config.toml
n_layer = 8
d_model = 384
n_head = 12
n_kv_head = 12
head_dim = 32
d_mlp = 1536
vocab_size = 2048
activation = "tanh_gelu"
norm = "layernorm"
norm_place = "pre"
norm_eps = 1e-05
positions = "learned"
qk_norm = false
attn_scale = 0.177
bias = "all"
tie_embeddings = true
parallel_block = false
init = "normal"
init_std_qkv = 0.0214
init_std_o = 0.0214
init_std_up = 0.0214
init_std_down = 0.0
optimizer = "muon_variant"
lr = 0.00163
lr_mult_o = 3.0
beta1 = 0.95
lr_head = 0.00756
warmup_steps = 200
schedule = "wsd"
decay_fraction = 0.618
decay_shape = "sqrt"
final_lr_fraction = 0.02
batch_tokens = 65536
seq_len = 512
doc_mask = true
train_tokens = 643200000
steps = 9815
dataset = "wikipedia_en"
Each number is 50 + 12 x the weight over the matrix's rms, rounded and kept within 0 to 99. Layers, rows and columns count from 0.

# k: layer 3 attention key, 384x384, rms 0.0767, rows 179-191, columns 0-95
# q: layer 3 attention query, 384x384, rms 0.0794, rows 180-191, columns 0-95
# v: layer 3 attention value, 384x384, rms 0.0644, rows 160-183, columns 0-95
# o: layer 3 attention output (transposed), 384x384, rms 0.159, rows 160-182, columns 0-95
k179:56 46 43 43 47 31 56 64 46 55 37 38 44 37 58 48 55 51 66 41 28 47 43 42 54 52 37 56 39 62 67 42 73 63 69 53 64 51 56 54 56 49 45 48 38 59 61 56 47 34 54 70 53 51 70 39 49 62 51 43 75 26 64 41 52 38 43 52 51 62 48 38 48 49 41 42 34 48 55 52 52 41 59 45 42 37 44 25 51 53 73 53 66 48 62 42
q180:46 59 21 66 34 52 65 65 50 38 29 34 55 44 58 43 35 46 50 50 47 58 33 52 52 51 48 53 60 54 28 43 61 36 43 51 54 42 50 41 42 51 53 48 73 43 53 36 59 47 62 45 66 53 56 55 54 38 37 58 76 33 43 56 56 49 46 43 64 39 52 42 59 46 59 46 54 49 60 43 49 58 56 38 52 46 66 52 38 40 77 54 63 46 63 46
k180:63 55 54 45 53 48 44 31 56 76 43 45 45 55 44 40 32 49 54 44 44 58 70 50 45 77 64 66 40 52 52 50 47 50 38 47 56 27 54 45 49 38 62 51 64 42 45 39 40 53 73 61 39 50 34 65 42 47 53 50 74 69 44 45 51 57 47 67 52 29 76 61 52 66 45 59 71 67 56 52 55 59 65 54 58 53 39 21 66 30 50 68 58 56 54 50
q181:55 53 44 37 59 63 48 51 43 61 51 51 70 53 43 43 55 74 64 55 55 67 46 57 29 30 41 51 50 32 43 33 34 57 41 48 50 59 49 53 42 36 64 34 57 71 59 52 34 40 44 68 53 43 38 66 35 33 43 52 54 45 74 51 79 63 51 53 58 50 59 50 46 59 56 37 50 62 33 57 56 46 45 64 68 55 31 69 46 37 61 71 33 56 41 56
k181:58 55 51 52 57 36 62 50 62 72 33 48 38 39 59 63 28 52 33 61 64 53 47 76 55 46 48 62 55 36 40 45 36 53 47 60 43 66 39 28 43 61 35 43 34 39 48 50 46 52 51 49 58 55 38 66 54 39 47 38 40 47 59 38 44 49 47 75 51 44 54 51 43 45 50 43 61 48 47 71 55 57 47 34 52 66 72 48 59 60 54 42 38 73 54 46
q182:40 47 40 24 56 47 63 49 39 47 66 65 44 50 53 65 51 63 69 44 65 33 48 39 52 45 30 41 59 44 44 53 52 41 48 50 49 57 38 46 41 65 38 38 54 73 51 34 57 53 68 56 64 38 45 57 60 46 43 59 51 44 39 48 56 60 46 40 62 57 54 67 41 44 45 18 46 50 65 38 36 71 45 17 48 50 50 56 57 49 44 63 55 47 35 85
k182:40 42 58 33 74 62 68 70 33 63 58 50 46 43 60 49 36 22 37 44 43 14 29 37 61 54 62 49 44 55 30 64 56 50 49 23 62 46 54 47 44 50 40 46 17 30 42 43 46 45 50 45 55 64 32 66 48 71 60 50 58 43 39 30 65 43 44 24 38 59 43 72 48 28 48 63 46 58 44 49 49 57 39 56 46 42 48 38 55 46 55 57 58 43 36 56
q183:41 43 25 62 37 45 60 69 49 55 43 49 52 53 52 53 52 56 50 64 51 39 63 25 49 41 54 59 40 23 36 33 55 39 58 58 44 28 48 45 27 51 46 49 56 55 45 38 42 54 33 63 58 18 56 51 64 48 70 60 51 08 11 44 51 50 65 41 49 51 42 42 45 44 58 36 35 54 74 67 68 45 75 56 61 59 41 48 62 83 73 38 42 69 63 53
k183:57 66 31 37 54 47 34 45 42 41 51 41 53 51 62 49 37 59 36 55 36 39 41 48 47 49 48 42 21 35 37 57 47 59 70 49 31 24 66 61 53 42 55 58 50 14 32 69 57 49 58 49 68 55 51 84 35 76 50 52 32 57 38 45 50 33 64 54 58 52 68 49 51 48 31 39 42 43 30 43 48 33 53 53 70 53 32 50 58 59 64 47 65 47 54 60
q184:54 27 51 57 55 54 69 49 69 55 38 56 50 43 63 51 65 61 68 68 43 39 53 51 35 42 58 63 50 22 37 42 36 42 46 74 46 55 61 52 63 54 53 59 25 39 32 29 18 67 56 27 50 43 50 38 47 49 62 64 70 56 51 59 30 46 51 71 58 56 71 62 51 56 57 79 68 30 47 80 55 40 56 51 45 68 56 37 52 32 40 79 71 47 36 38
k184:39 75 66 67 45 66 28 50 46 45 65 45 39 31 56 36 50 46 79 36 42 41 48 45 53 61 59 70 54 49 63 57 54 34 49 37 86 60 46 44 70 56 64 59 56 50 67 42 25 51 41 52 48 87 41 62 55 51 43 36 44 73 55 65 51 53 42 78 58 25 68 60 41 53 44 64 50 42 49 40 66 31 68 46 43 49 78 66 56 06 62 55 60 53 44 53
q185:45 53 40 55 31 65 35 49 63 41 43 55 41 24 70 57 49 47 47 48 44 56 50 75 51 60 28 29 38 60 35 47 48 69 40 41 52 43 29 68 45 57 38 77 72 63 41 55 52 55 44 53 46 50 68 35 42 44 56 55 66 47 52 23 55 39 61 46 51 71 63 38 60 45 38 29 50 44 55 35 58 34 49 45 57 43 52 57 30 45 72 50 58 45 46 44
k185:38 60 53 67 36 66 40 52 42 38 45 84 38 61 64 67 38 55 44 56 59 37 57 66 52 61 67 59 33 61 49 35 70 48 66 29 35 38 68 69 58 54 47 32 54 50 67 34 51 59 44 45 41 64 29 37 35 54 39 49 43 52 47 53 48 72 56 66 69 53 61 40 79 51 68 58 47 68 40 50 40 41 58 30 53 69 44 57 66 60 30 37 29 43 65 51
q186:31 51 65 42 66 65 72 49 40 27 54 60 39 58 44 74 23 52 41 44 40 44 69 41 44 27 56 50 34 57 42 36 37 74 46 62 45 41 32 58 52 43 44 23 55 54 28 44 37 64 52 54 68 41 61 39 73 45 39 59 44 38 41 62 37 53 69 35 70 52 44 58 44 48 54 51 47 47 63 46 18 59 57 32 49 52 48 45 40 28 59 64 62 45 53 55
k186:60 56 66 55 64 57 73 43 40 59 43 37 37 31 60 40 38 69 53 58 42 58 50 44 54 47 37 31 39 30 37 62 51 54 28 46 60 31 46 49 64 53 47 47 61 59 48 38 42 70 55 69 46 57 63 61 53 55 76 56 33 33 39 44 38 58 34 42 39 46 37 43 73 39 58 24 51 26 51 66 55 62 62 62 67 48 46 58 59 52 41 45 61 50 63 66
q187:54 57 28 52 73 43 50 52 63 52 55 67 42 61 47 59 50 14 37 38 52 52 51 48 44 32 33 66 31 41 51 43 45 55 47 44 48 39 44 62 62 38 61 46 54 46 50 57 37 51 46 59 56 46 30 61 62 39 47 71 34 38 43 48 55 47 54 42 66 40 43 34 54 46 58 28 36 32 49 50 52 45 37 38 59 51 56 23 53 53 63 50 24 54 36 55
k187:53 36 33 46 53 38 38 36 48 43 47 46 34 74 41 63 49 50 30 43 56 52 55 63 55 44 50 40 55 28 48 47 43 55 28 58 58 53 35 57 48 59 57 63 65 34 44 54 54 35 47 44 53 68 51 36 57 50 51 78 30 56 71 40 64 52 75 43 46 45 52 54 52 58 58 43 67 44 54 40 53 69 44 70 65 50 53 42 57 45 55 58 52 32 46 77
q188:44 63 37 42 61 62 45 69 53 42 44 66 44 39 51 50 46 41 62 73 42 35 62 63 38 48 46 51 62 71 51 41 48 52 40 63 42 40 39 59 52 42 53 41 55 47 48 60 75 54 58 53 65 37 62 27 50 58 46 70 64 49 45 49 74 48 53 43 61 35 27 43 63 54 95 33 36 59 44 62 44 63 67 44 34 34 54 73 44 56 61 28 47 40 76 59
k188:38 08 51 24 49 82 34 62 40 52 40 52 38 46 55 61 52 23 60 43 36 45 72 50 45 54 33 27 49 33 21 69 27 52 65 46 78 37 68 51 44 50 50 35 54 77 41 59 70 51 56 32 41 38 54 25 46 59 52 39 43 91 75 35 42 59 41 23 36 44 54 54 59 32 35 74 46 44 70 50 43 63 51 59 61 56 58 57 56 59 54 36 51 58 86 60
q189:45 42 52 36 26 60 55 41 69 63 36 35 42 39 43 50 38 51 55 41 59 52 49 57 52 42 15 41 62 60 44 57 42 60 33 49 64 50 37 48 82 31 46 47 57 69 28 34 53 62 60 52 62 71 57 45 39 41 53 43 47 58 40 55 47 30 61 55 62 49 38 47 49 57 57 73 21 46 62 38 57 56 45 42 55 33 43 72 29 40 65 23 48 40 55 51
k189:53 33 70 56 56 34 45 65 38 49 61 31 33 63 53 43 58 48 60 56 49 63 65 48 51 46 50 31 65 81 49 36 57 40 42 38 44 49 50 55 55 60 42 52 44 64 38 46 50 58 52 56 59 30 51 47 43 36 51 80 67 38 59 51 62 46 62 44 43 44 35 54 48 36 31 33 59 50 58 63 32 43 36 65 40 14 55 21 61 51 59 49 47 42 67 66
q190:26 41 38 60 74 69 43 61 61 60 59 57 27 40 58 45 52 54 48 53 44 37 59 62 36 49 58 62 58 35 36 47 66 53 73 67 80 39 26 53 39 38 54 47 52 43 44 57 41 68 49 40 57 57 76 54 55 59 45 57 52 55 46 36 46 54 52 54 51 58 50 43 49 40 69 42 52 15 38 44 38 40 58 68 31 31 59 50 54 43 62 53 46 31 61 53
k190:71 59 55 54 45 60 41 73 63 39 35 31 61 54 31 52 55 66 48 56 56 63 46 60 75 61 34 69 52 38 74 53 32 37 54 65 55 55 46 57 46 33 61 42 45 63 82 47 37 50 66 39 38 44 49 31 62 63 73 39 50 65 61 47 51 49 58 71 48 61 53 62 47 23 59 55 44 54 49 56 36 48 46 26 45 38 52 28 54 46 29 50 31 35 29 15
q191:57 38 69 66 49 53 36 20 46 44 61 46 57 50 68 66 36 43 35 58 41 47 52 50 51 31 71 40 43 66 36 56 43 63 50 48 43 43 57 47 32 49 56 45 58 72 39 66 35 28 52 41 75 63 52 51 51 42 47 44 54 60 41 58 67 54 79 52 57 61 48 53 45 67 31 41 52 25 52 66 61 36 57 65 42 53 41 65 46 57 54 33 47 65 38 65
k191:43 28 56 40 46 62 69 51 37 49 38 50 55 27 45 40 50 56 56 44 38 46 48 44 49 30 54 39 50 28 29 62 64 57 31 57 38 51 60 45 60 44 39 54 55 66 44 67 43 55 25 50 65 53 62 57 58 36 54 50 52 27 57 41 31 66 42 51 67 38 75 35 40 38 31 28 56 74 51 50 61 65 71 30 51 52 50 29 48 65 60 51 53 57 29 48
v160:45 63 65 69 59 51 49 80 38 20 51 50 47 45 63 49 49 61 43 65 65 43 48 47 48 56 29 37 48 46 72 46 40 54 42 44 40 56 67 51 54 24 44 42 52 53 61 53 55 37 78 47 39 65 35 40 44 55 62 54 41 38 47 67 43 47 32 53 49 42 50 64 72 49 45 51 39 52 55 38 18 38 44 65 51 66 58 44 55 41 51 17 59 42 40 49
o160:53 55 64 38 52 44 43 34 54 70 56 59 53 56 35 32 54 61 53 38 60 74 53 57 48 62 59 73 35 47 61 52 36 61 55 53 56 38 48 43 49 64 46 46 29 32 45 36 43 70 55 54 48 47 54 57 45 35 50 62 64 52 45 40 54 42 64 49 63 50 61 61 50 65 43 52 49 42 53 75 62 58 68 35 61 54 38 53 60 50 42 44 49 47 36 55
v161:76 51 62 27 51 78 38 46 54 46 69 63 43 70 58 71 61 46 51 60 62 45 45 42 46 42 45 51 55 47 46 57 58 47 39 47 44 47 66 52 46 48 45 26 37 43 34 45 48 44 59 54 47 58 40 43 43 45 58 54 54 42 43 45 39 67 51 58 62 64 34 38 36 60 31 68 39 60 45 67 64 38 65 43 50 49 41 51 63 60 47 54 62 57 45 46
o161:35 50 36 59 73 50 43 65 53 51 36 52 42 33 39 37 39 41 32 49 36 54 41 41 52 56 60 42 45 46 40 39 63 56 50 60 45 64 56 45 47 58 49 48 73 46 70 43 75 60 55 55 44 50 52 51 42 58 54 27 45 49 63 27 69 35 50 45 42 42 76 52 53 53 58 42 41 58 42 48 65 50 31 74 42 44 50 63 26 57 69 44 39 42 56 42
v162:51 54 60 43 36 52 35 70 27 38 52 74 56 62 42 58 30 61 53 44 46 43 53 38 59 24 68 56 62 42 50 49 52 52 42 48 73 42 42 56 38 50 50 60 57 46 55 46 38 47 53 59 57 67 85 45 53 43 61 45 43 54 44 49 49 53 75 49 53 59 40 40 57 52 71 53 55 28 59 42 60 39 68 45 51 68 63 53 48 45 48 58 43 73 64 61
o162:35 41 49 40 67 57 55 51 73 44 45 58 39 31 47 50 54 53 41 54 39 47 35 51 40 52 39 44 36 58 56 49 50 44 43 26 37 54 58 60 41 41 51 46 37 51 57 52 45 60 51 47 39 47 24 52 55 52 45 37 51 40 41 52 51 55 45 45 48 48 51 66 34 41 50 62 52 60 48 55 41 50 46 38 48 36 29 35 41 53 44 49 44 38 41 52
v163:42 46 20 45 56 42 31 46 44 60 59 51 26 55 49 51 66 44 57 31 39 51 52 49 44 38 35 45 52 58 61 47 50 39 64 55 53 34 53 48 59 41 60 54 65 47 74 29 29 45 48 54 39 60 36 43 58 20 63 61 68 50 57 49 27 29 41 53 62 41 37 34 48 52 61 49 42 49 53 70 47 65 37 52 35 39 52 56 76 57 62 55 56 47 52 45
o163:36 36 49 65 58 48 57 60 51 41 38 54 49 46 52 49 29 59 41 46 57 32 54 58 52 62 47 43 52 62 55 41 44 63 66 59 64 49 51 69 37 66 38 51 33 54 45 59 53 42 68 58 64 67 48 56 58 55 50 43 33 69 49 45 31 50 50 48 56 64 55 51 67 32 39 45 51 44 55 30 32 59 68 54 41 55 54 42 42 41 46 49 58 51 52 38
v164:52 46 30 43 44 69 27 60 58 52 48 55 40 55 50 40 56 52 48 31 46 44 66 46 37 62 41 43 17 48 58 36 25 47 63 25 50 50 56 42 49 45 57 52 26 49 43 65 52 55 50 47 58 63 39 50 40 57 54 54 52 59 28 59 48 43 42 58 38 45 44 51 42 47 51 39 64 48 34 37 44 46 59 53 59 60 36 52 55 55 69 51 46 58 49 52
o164:69 49 64 64 35 44 76 40 41 41 47 54 43 66 58 56 57 39 69 47 57 54 28 51 46 48 45 34 49 51 61 53 62 34 49 35 51 47 49 60 60 35 59 47 56 39 49 39 49 41 57 27 45 38 62 41 45 31 48 57 51 36 55 55 40 52 44 55 49 54 39 50 61 71 47 61 53 50 34 45 59 53 29 62 62 52 40 58 57 24 28 59 69 40 53 34
v165:56 55 59 68 37 42 56 30 36 44 43 40 31 57 50 32 50 65 64 52 65 73 62 39 38 23 61 41 68 46 50 68 61 32 58 39 63 62 35 53 37 54 39 51 40 34 42 27 47 62 55 65 32 44 64 43 40 38 42 50 61 42 59 46 32 41 41 45 43 34 33 55 40 58 38 54 49 52 64 51 59 51 39 65 41 39 64 41 40 51 50 53 52 35 63 48
o165:25 57 34 51 43 37 59 57 51 46 61 65 55 54 45 40 45 52 52 46 49 49 48 57 52 66 44 54 53 53 76 40 37 42 50 28 37 51 51 40 53 57 50 69 32 58 49 79 78 49 60 52 61 55 44 67 54 62 57 47 30 34 54 63 58 41 48 67 45 68 42 51 37 47 56 48 27 63 39 57 51 68 66 41 48 45 44 37 50 61 40 32 33 47 68 33
v166:50 40 44 52 40 41 66 69 58 38 52 61 41 38 43 62 75 50 74 49 56 49 45 49 43 34 55 45 42 74 57 57 48 56 40 31 36 28 42 83 53 42 35 32 30 58 75 24 45 38 40 41 53 73 33 58 52 47 62 44 60 76 51 67 39 59 42 50 36 54 52 22 51 46 33 35 31 39 67 56 58 52 49 71 35 59 53 47 51 56 55 48 59 45 50 56
o166:53 58 68 56 32 43 48 34 50 40 43 61 44 65 63 60 32 38 52 33 47 55 65 50 42 42 50 50 57 34 63 31 70 45 64 42 60 63 62 33 54 46 51 32 64 36 32 56 50 47 61 56 58 41 68 56 59 43 48 61 41 43 47 46 63 54 27 46 55 43 35 57 67 43 56 46 47 63 42 64 46 70 48 42 45 54 62 60 46 40 54 62 42 40 43 72
v167:50 37 52 57 63 46 64 54 59 63 49 67 48 53 34 52 49 58 62 32 66 58 56 50 59 38 45 49 52 43 46 46 40 45 67 48 38 44 34 27 66 30 59 42 63 67 56 37 48 49 28 58 50 52 37 49 44 55 38 72 45 44 69 43 44 30 47 56 51 65 43 67 53 55 45 43 37 52 33 41 58 43 69 52 58 46 39 49 32 51 81 57 51 49 35 41
o167:37 72 34 56 63 57 34 42 44 42 27 47 62 64 62 53 52 48 53 55 56 55 66 59 36 51 55 55 44 33 60 46 60 43 51 60 53 52 73 52 25 61 22 28 47 62 62 53 49 76 50 57 36 30 69 52 60 46 66 48 49 73 42 29 38 45 59 47 58 42 44 40 62 47 75 52 51 66 55 42 36 50 49 55 43 55 45 64 66 49 51 48 51 38 42 45
v168:42 48 56 54 64 74 43 63 46 36 51 62 55 44 68 40 85 50 49 65 39 44 34 53 58 53 44 25 53 42 35 33 52 37 57 61 62 54 55 36 52 66 36 60 48 35 37 44 44 42 51 43 53 35 65 55 57 44 49 57 52 50 65 50 38 57 43 38 20 54 49 55 38 38 49 51 29 38 78 55 55 55 58 59 50 36 43 50 63 57 61 46 31 63 60 44
o168:41 45 25 63 31 55 65 42 57 35 63 64 66 60 39 61 70 52 40 41 47 60 39 49 66 58 55 66 56 61 50 72 59 38 45 50 42 64 32 59 48 64 35 56 59 55 61 53 58 45 36 50 38 62 44 28 29 63 61 49 49 71 43 68 56 57 55 37 72 59 42 60 41 63 36 59 65 52 58 52 45 27 36 58 44 67 48 41 42 44 45 53 39 48 42 34
v169:60 33 59 56 58 56 69 69 65 54 74 63 50 49 41 63 53 47 68 67 64 47 56 39 61 45 54 41 50 53 57 23 38 55 59 46 51 61 36 28 31 60 63 47 53 48 59 50 65 43 72 43 53 49 29 52 53 41 52 64 61 50 51 53 58 52 64 40 60 54 47 57 51 56 55 55 51 53 60 45 31 35 66 58 58 62 43 41 44 45 55 26 51 18 48 64
o169:40 71 25 61 55 48 32 43 55 50 29 46 43 46 53 48 60 55 43 44 51 38 36 45 53 72 31 44 45 47 48 79 50 37 41 42 57 52 37 48 63 57 53 50 44 47 31 42 24 49 54 51 79 59 49 52 45 64 38 35 52 47 44 22 52 38 70 46 57 48 61 34 41 68 58 71 45 30 60 66 64 63 24 57 46 53 57 62 44 45 42 54 53 75 55 32
v170:51 42 57 52 33 48 45 68 23 27 60 53 44 47 58 54 50 37 58 32 53 52 81 43 55 50 41 53 43 36 49 60 70 43 67 45 41 54 46 51 51 36 71 63 45 42 33 53 66 45 53 52 58 52 37 45 45 54 47 53 54 66 55 48 59 57 65 48 57 71 75 51 51 43 53 49 47 54 65 37 07 72 60 48 53 59 56 58 44 42 34 57 55 26 57 51
o170:51 66 43 57 73 39 58 48 58 75 43 52 53 49 39 46 50 66 56 52 53 52 28 58 31 56 37 56 30 17 64 43 41 53 51 44 67 59 56 28 53 26 42 56 58 55 45 48 45 48 67 39 42 63 54 53 73 48 63 47 39 40 43 31 58 46 60 68 58 33 56 47 52 46 64 50 54 39 41 72 49 34 36 40 45 43 46 50 48 57 69 59 46 47 40 53
v171:43 71 42 53 55 72 61 67 62 50 52 57 61 60 58 40 47 48 28 52 70 76 52 70 32 40 59 53 40 27 62 32 47 56 54 57 51 58 38 51 22 20 46 58 46 48 58 41 52 60 54 53 53 25 49 68 31 47 65 38 32 48 54 49 44 58 32 62 49 56 62 67 55 47 35 53 54 28 55 44 48 41 26 60 62 53 65 71 50 48 36 53 38 65 43 48
o171:58 52 49 60 43 41 36 30 38 48 36 50 57 36 55 57 51 28 61 64 43 38 62 34 77 59 57 58 38 47 37 64 51 78 46 37 52 59 51 35 79 40 48 54 55 47 29 55 32 41 56 36 62 57 59 27 65 48 54 64 49 67 48 50 46 37 68 47 41 45 38 51 25 67 49 68 54 59 55 45 58 41 46 49 40 67 45 44 41 53 56 42 63 52 57 57
v172:51 51 42 71 49 45 36 38 52 41 41 40 61 31 47 45 38 44 70 44 42 50 52 38 63 54 37 38 61 75 47 56 58 56 28 36 48 29 42 47 43 60 43 31 63 28 51 44 63 65 56 66 56 26 40 35 66 30 51 72 51 43 42 65 65 56 54 58 44 50 44 44 51 83 33 72 41 40 41 45 52 43 48 48 44 42 58 44 33 41 73 57 66 47 53 50
o172:54 23 44 39 46 24 58 50 53 57 60 69 49 85 31 43 49 52 55 48 56 33 61 50 46 57 47 63 54 59 48 58 51 45 50 66 56 27 42 44 52 56 50 64 41 58 43 41 55 21 32 48 33 65 54 72 64 40 40 62 51 49 58 58 68 50 62 39 65 47 48 37 47 43 52 30 58 56 58 60 37 74 24 50 47 45 31 39 49 65 28 36 47 51 44 56
v173:57 45 63 39 63 44 38 55 70 48 35 49 50 76 35 38 66 63 51 60 61 57 28 48 25 64 50 63 43 39 46 64 59 39 59 40 41 61 49 47 58 30 53 37 39 40 58 40 47 60 59 64 32 55 55 48 53 31 51 40 24 51 68 59 67 38 73 33 48 47 52 51 49 49 34 58 53 52 49 38 45 29 45 20 49 52 55 67 38 76 34 30 46 51 61 64
o173:42 53 42 66 42 55 43 41 49 37 51 49 58 39 35 53 48 47 29 59 48 60 55 42 57 42 52 34 47 57 60 44 14 65 50 59 52 25 49 21 54 68 60 48 70 59 57 34 42 60 56 27 47 51 42 34 44 65 45 61 64 41 31 24 60 62 44 45 62 33 47 64 31 42 63 55 38 63 44 53 40 66 65 53 49 52 49 45 51 50 40 59 59 55 54 47
v174:56 53 47 61 64 60 50 50 28 45 42 36 54 54 61 44 29 50 63 64 45 59 62 62 45 60 68 37 47 44 45 34 58 48 53 43 39 58 57 59 57 43 76 42 36 64 69 35 45 62 61 54 55 70 40 58 51 44 38 78 39 52 64 34 33 61 63 45 40 25 66 48 55 61 21 55 56 61 49 46 45 50 50 55 49 47 72 50 61 38 41 55 30 77 59 39
o174:48 42 51 41 43 47 48 27 68 58 56 47 47 48 50 69 68 29 47 23 55 47 32 60 52 33 44 60 48 64 45 58 52 52 46 50 43 57 50 36 32 40 38 50 53 56 52 56 49 53 46 42 27 39 41 50 47 49 49 26 45 41 28 63 54 52 36 61 59 70 56 54 55 50 63 53 61 48 46 51 54 48 42 37 50 54 43 51 55 45 59 34 61 37 57 45
v175:33 40 60 41 70 56 56 57 31 55 46 34 64 74 51 68 69 52 36 46 47 47 67 30 31 62 58 46 59 46 49 40 55 76 77 57 63 58 50 40 46 67 56 47 51 56 62 58 29 38 61 48 62 58 51 48 28 48 29 46 47 56 53 52 54 62 45 48 47 59 49 54 58 78 65 54 52 32 38 33 45 38 51 63 69 28 50 47 55 63 49 35 54 71 64 62
o175:46 46 56 45 56 54 56 48 50 57 54 63 52 41 46 54 48 63 53 51 51 52 44 48 44 58 39 62 66 56 23 42 54 45 30 33 45 72 58 48 58 53 32 28 65 61 48 56 52 56 55 64 51 25 59 25 66 29 55 82 73 42 48 35 64 52 53 39 58 41 44 52 27 13 51 42 79 41 76 60 51 49 42 48 52 55 65 53 43 81 46 60 49 50 38 40
v176:45 33 39 40 52 32 49 44 67 58 46 42 61 47 52 57 50 67 31 55 54 28 48 68 46 48 66 54 73 41 38 32 56 86 54 56 58 67 42 39 39 46 45 68 42 41 49 46 43 45 48 66 50 63 32 55 43 56 55 44 44 46 38 41 46 57 70 58 61 62 54 55 69 28 38 61 35 59 55 49 43 79 41 33 57 61 48 61 60 32 36 56 65 33 67 28
o176:49 73 50 43 64 65 42 43 46 36 55 43 51 52 48 49 75 31 62 50 40 48 59 41 41 53 42 51 39 58 55 64 53 38 46 46 34 61 43 53 65 53 48 47 49 63 62 56 40 33 42 37 54 41 52 32 56 46 76 46 57 47 58 68 50 41 45 53 28 40 50 50 57 55 45 50 45 50 44 44 66 36 70 66 54 53 55 52 24 60 71 49 35 70 52 54
v177:64 60 46 33 29 54 33 53 39 66 51 46 38 15 59 39 68 34 63 31 72 49 49 37 38 55 61 55 41 49 47 48 45 31 60 30 45 56 52 49 46 69 70 55 28 49 35 66 79 52 45 34 64 52 61 74 59 33 56 48 48 37 47 51 52 45 48 45 41 45 51 58 48 49 59 38 73 46 57 60 44 50 37 49 43 48 33 51 51 65 26 59 46 71 57 56
o177:37 44 66 86 60 42 57 32 50 54 41 56 47 61 52 56 57 49 43 61 62 49 49 65 52 53 60 63 56 56 77 45 57 62 58 56 58 61 57 48 41 53 47 44 64 56 48 36 20 48 48 44 30 47 52 49 50 41 39 44 50 53 46 37 29 63 16 57 45 61 67 45 54 49 36 39 56 57 44 70 54 54 56 52 55 72 76 59 59 37 59 69 53 26 44 42
v178:72 50 68 47 50 62 28 46 62 69 58 37 63 59 50 49 73 54 39 30 54 51 58 50 55 14 54 50 52 59 60 42 50 42 47 45 49 34 27 48 58 47 42 57 44 64 32 48 35 48 42 57 53 34 29 50 61 56 55 58 50 42 47 51 42 53 63 54 52 36 41 51 53 54 49 59 62 34 59 31 32 44 58 52 51 36 38 52 35 57 61 24 55 60 42 48
o178:62 49 39 48 50 51 48 51 60 54 36 59 56 54 71 58 49 47 52 59 43 55 55 27 64 61 43 69 68 31 50 43 48 50 36 49 48 50 80 37 56 81 44 39 53 32 42 39 69 41 29 50 57 65 67 56 34 37 66 72 65 39 56 35 58 51 55 42 40 46 35 68 47 48 49 43 55 62 46 53 40 49 51 52 56 60 34 30 75 41 34 62 37 46 53 53
v179:29 52 60 58 55 40 50 58 75 59 44 49 43 45 52 71 61 51 48 49 35 48 78 63 52 24 56 57 46 57 42 53 47 59 40 69 58 40 31 51 44 46 42 64 41 38 44 42 41 45 60 46 30 36 60 56 29 38 40 39 46 56 53 33 33 53 47 55 37 59 25 63 54 53 27 28 55 53 46 58 44 42 54 46 36 35 58 45 56 72 42 42 33 57 57 41
o179:66 75 57 47 54 38 47 35 12 49 47 36 48 58 60 31 48 47 37 51 63 47 29 60 54 45 73 52 68 56 48 58 59 50 64 47 59 62 51 76 57 35 42 34 59 52 49 42 55 70 46 50 56 46 47 51 58 19 57 71 40 30 61 48 42 37 54 37 61 34 68 28 65 41 64 63 49 55 47 44 55 62 21 42 54 43 56 47 32 44 45 77 58 42 56 83
v180:49 47 57 54 69 68 62 61 55 62 75 70 44 71 46 37 43 58 59 37 36 38 38 45 57 73 47 52 40 38 69 32 50 56 54 38 45 57 49 28 64 42 72 69 64 55 55 60 43 50 53 38 69 30 58 70 53 44 76 58 45 34 43 70 59 42 48 42 37 45 75 45 31 65 63 55 48 57 53 40 43 82 57 44 34 35 41 44 42 21 46 62 35 48 50 42
o180:37 36 58 49 34 49 54 36 72 53 49 45 46 48 45 50 56 52 35 72 49 71 57 74 41 55 32 43 39 69 46 69 63 54 38 38 51 64 65 62 59 54 58 26 48 27 51 43 35 56 30 58 36 88 57 27 41 38 16 47 56 59 45 56 40 41 47 53 48 59 39 60 50 41 36 52 43 59 57 46 37 21 31 65 76 55 54 61 70 59 46 48 59 61 50 32
v181:54 54 62 57 55 46 49 45 67 47 61 44 38 51 43 63 50 65 48 44 51 49 35 34 68 57 56 46 58 40 39 56 39 38 23 52 43 45 65 29 37 45 44 60 56 58 46 64 44 42 47 49 34 55 49 46 40 38 52 57 45 54 47 40 49 66 69 55 46 37 46 32 54 41 64 25 45 44 34 39 61 62 62 62 69 54 61 46 58 57 58 51 54 59 51 59
o181:52 34 52 29 55 37 58 34 72 36 42 52 57 70 52 45 55 42 59 52 46 46 53 42 41 39 36 39 55 74 56 61 54 62 40 51 55 68 52 57 60 59 43 24 41 40 35 41 38 39 41 54 54 58 50 49 47 64 48 36 45 48 67 71 74 57 47 49 55 41 45 60 55 56 57 64 40 65 71 66 54 36 44 18 33 28 51 56 49 40 47 44 51 49 58 45
v182:36 46 43 31 82 58 44 51 58 54 51 70 37 54 57 56 55 56 51 35 44 50 46 43 62 54 49 09 48 73 64 71 53 50 53 40 57 65 26 43 33 42 33 46 49 43 34 65 60 45 41 56 33 67 53 67 52 55 44 60 38 43 49 40 66 42 46 40 24 25 47 53 51 30 53 48 65 33 37 70 56 49 65 43 66 34 42 63 62 59 65 52 41 49 47 57
o182:57 56 68 27 31 46 53 48 48 52 60 47 63 37 34 52 55 56 56 51 41 64 55 57 37 30 43 61 55 54 42 29 43 55 50 58 57 44 61 59 32 64 47 52 62 51 45 39 50 35 53 46 60 47 55 37 56 45 51 35 37 49 34 54 40 64 55 63 56 63 47 51 47 74 42 49 63 62 47 56 63 65 44 69 43 47 35 54 45 51 43 40 62 46 49 44
v183:54 33 32 48 70 63 45 63 42 67 54 54 32 53 47 42 63 50 42 50 53 52 36 66 62 53 54 55 41 61 60 60 52 21 57 55 52 62 26 29 68 47 68 49 47 45 68 17 43 39 62 61 47 44 66 51 51 48 25 41 39 40 58 41 55 65 48 49 46 63 67 56 45 44 52 51 75 44 52 61 60 55 33 44 49 35 45 54 72 36 53 75 56 37 47 49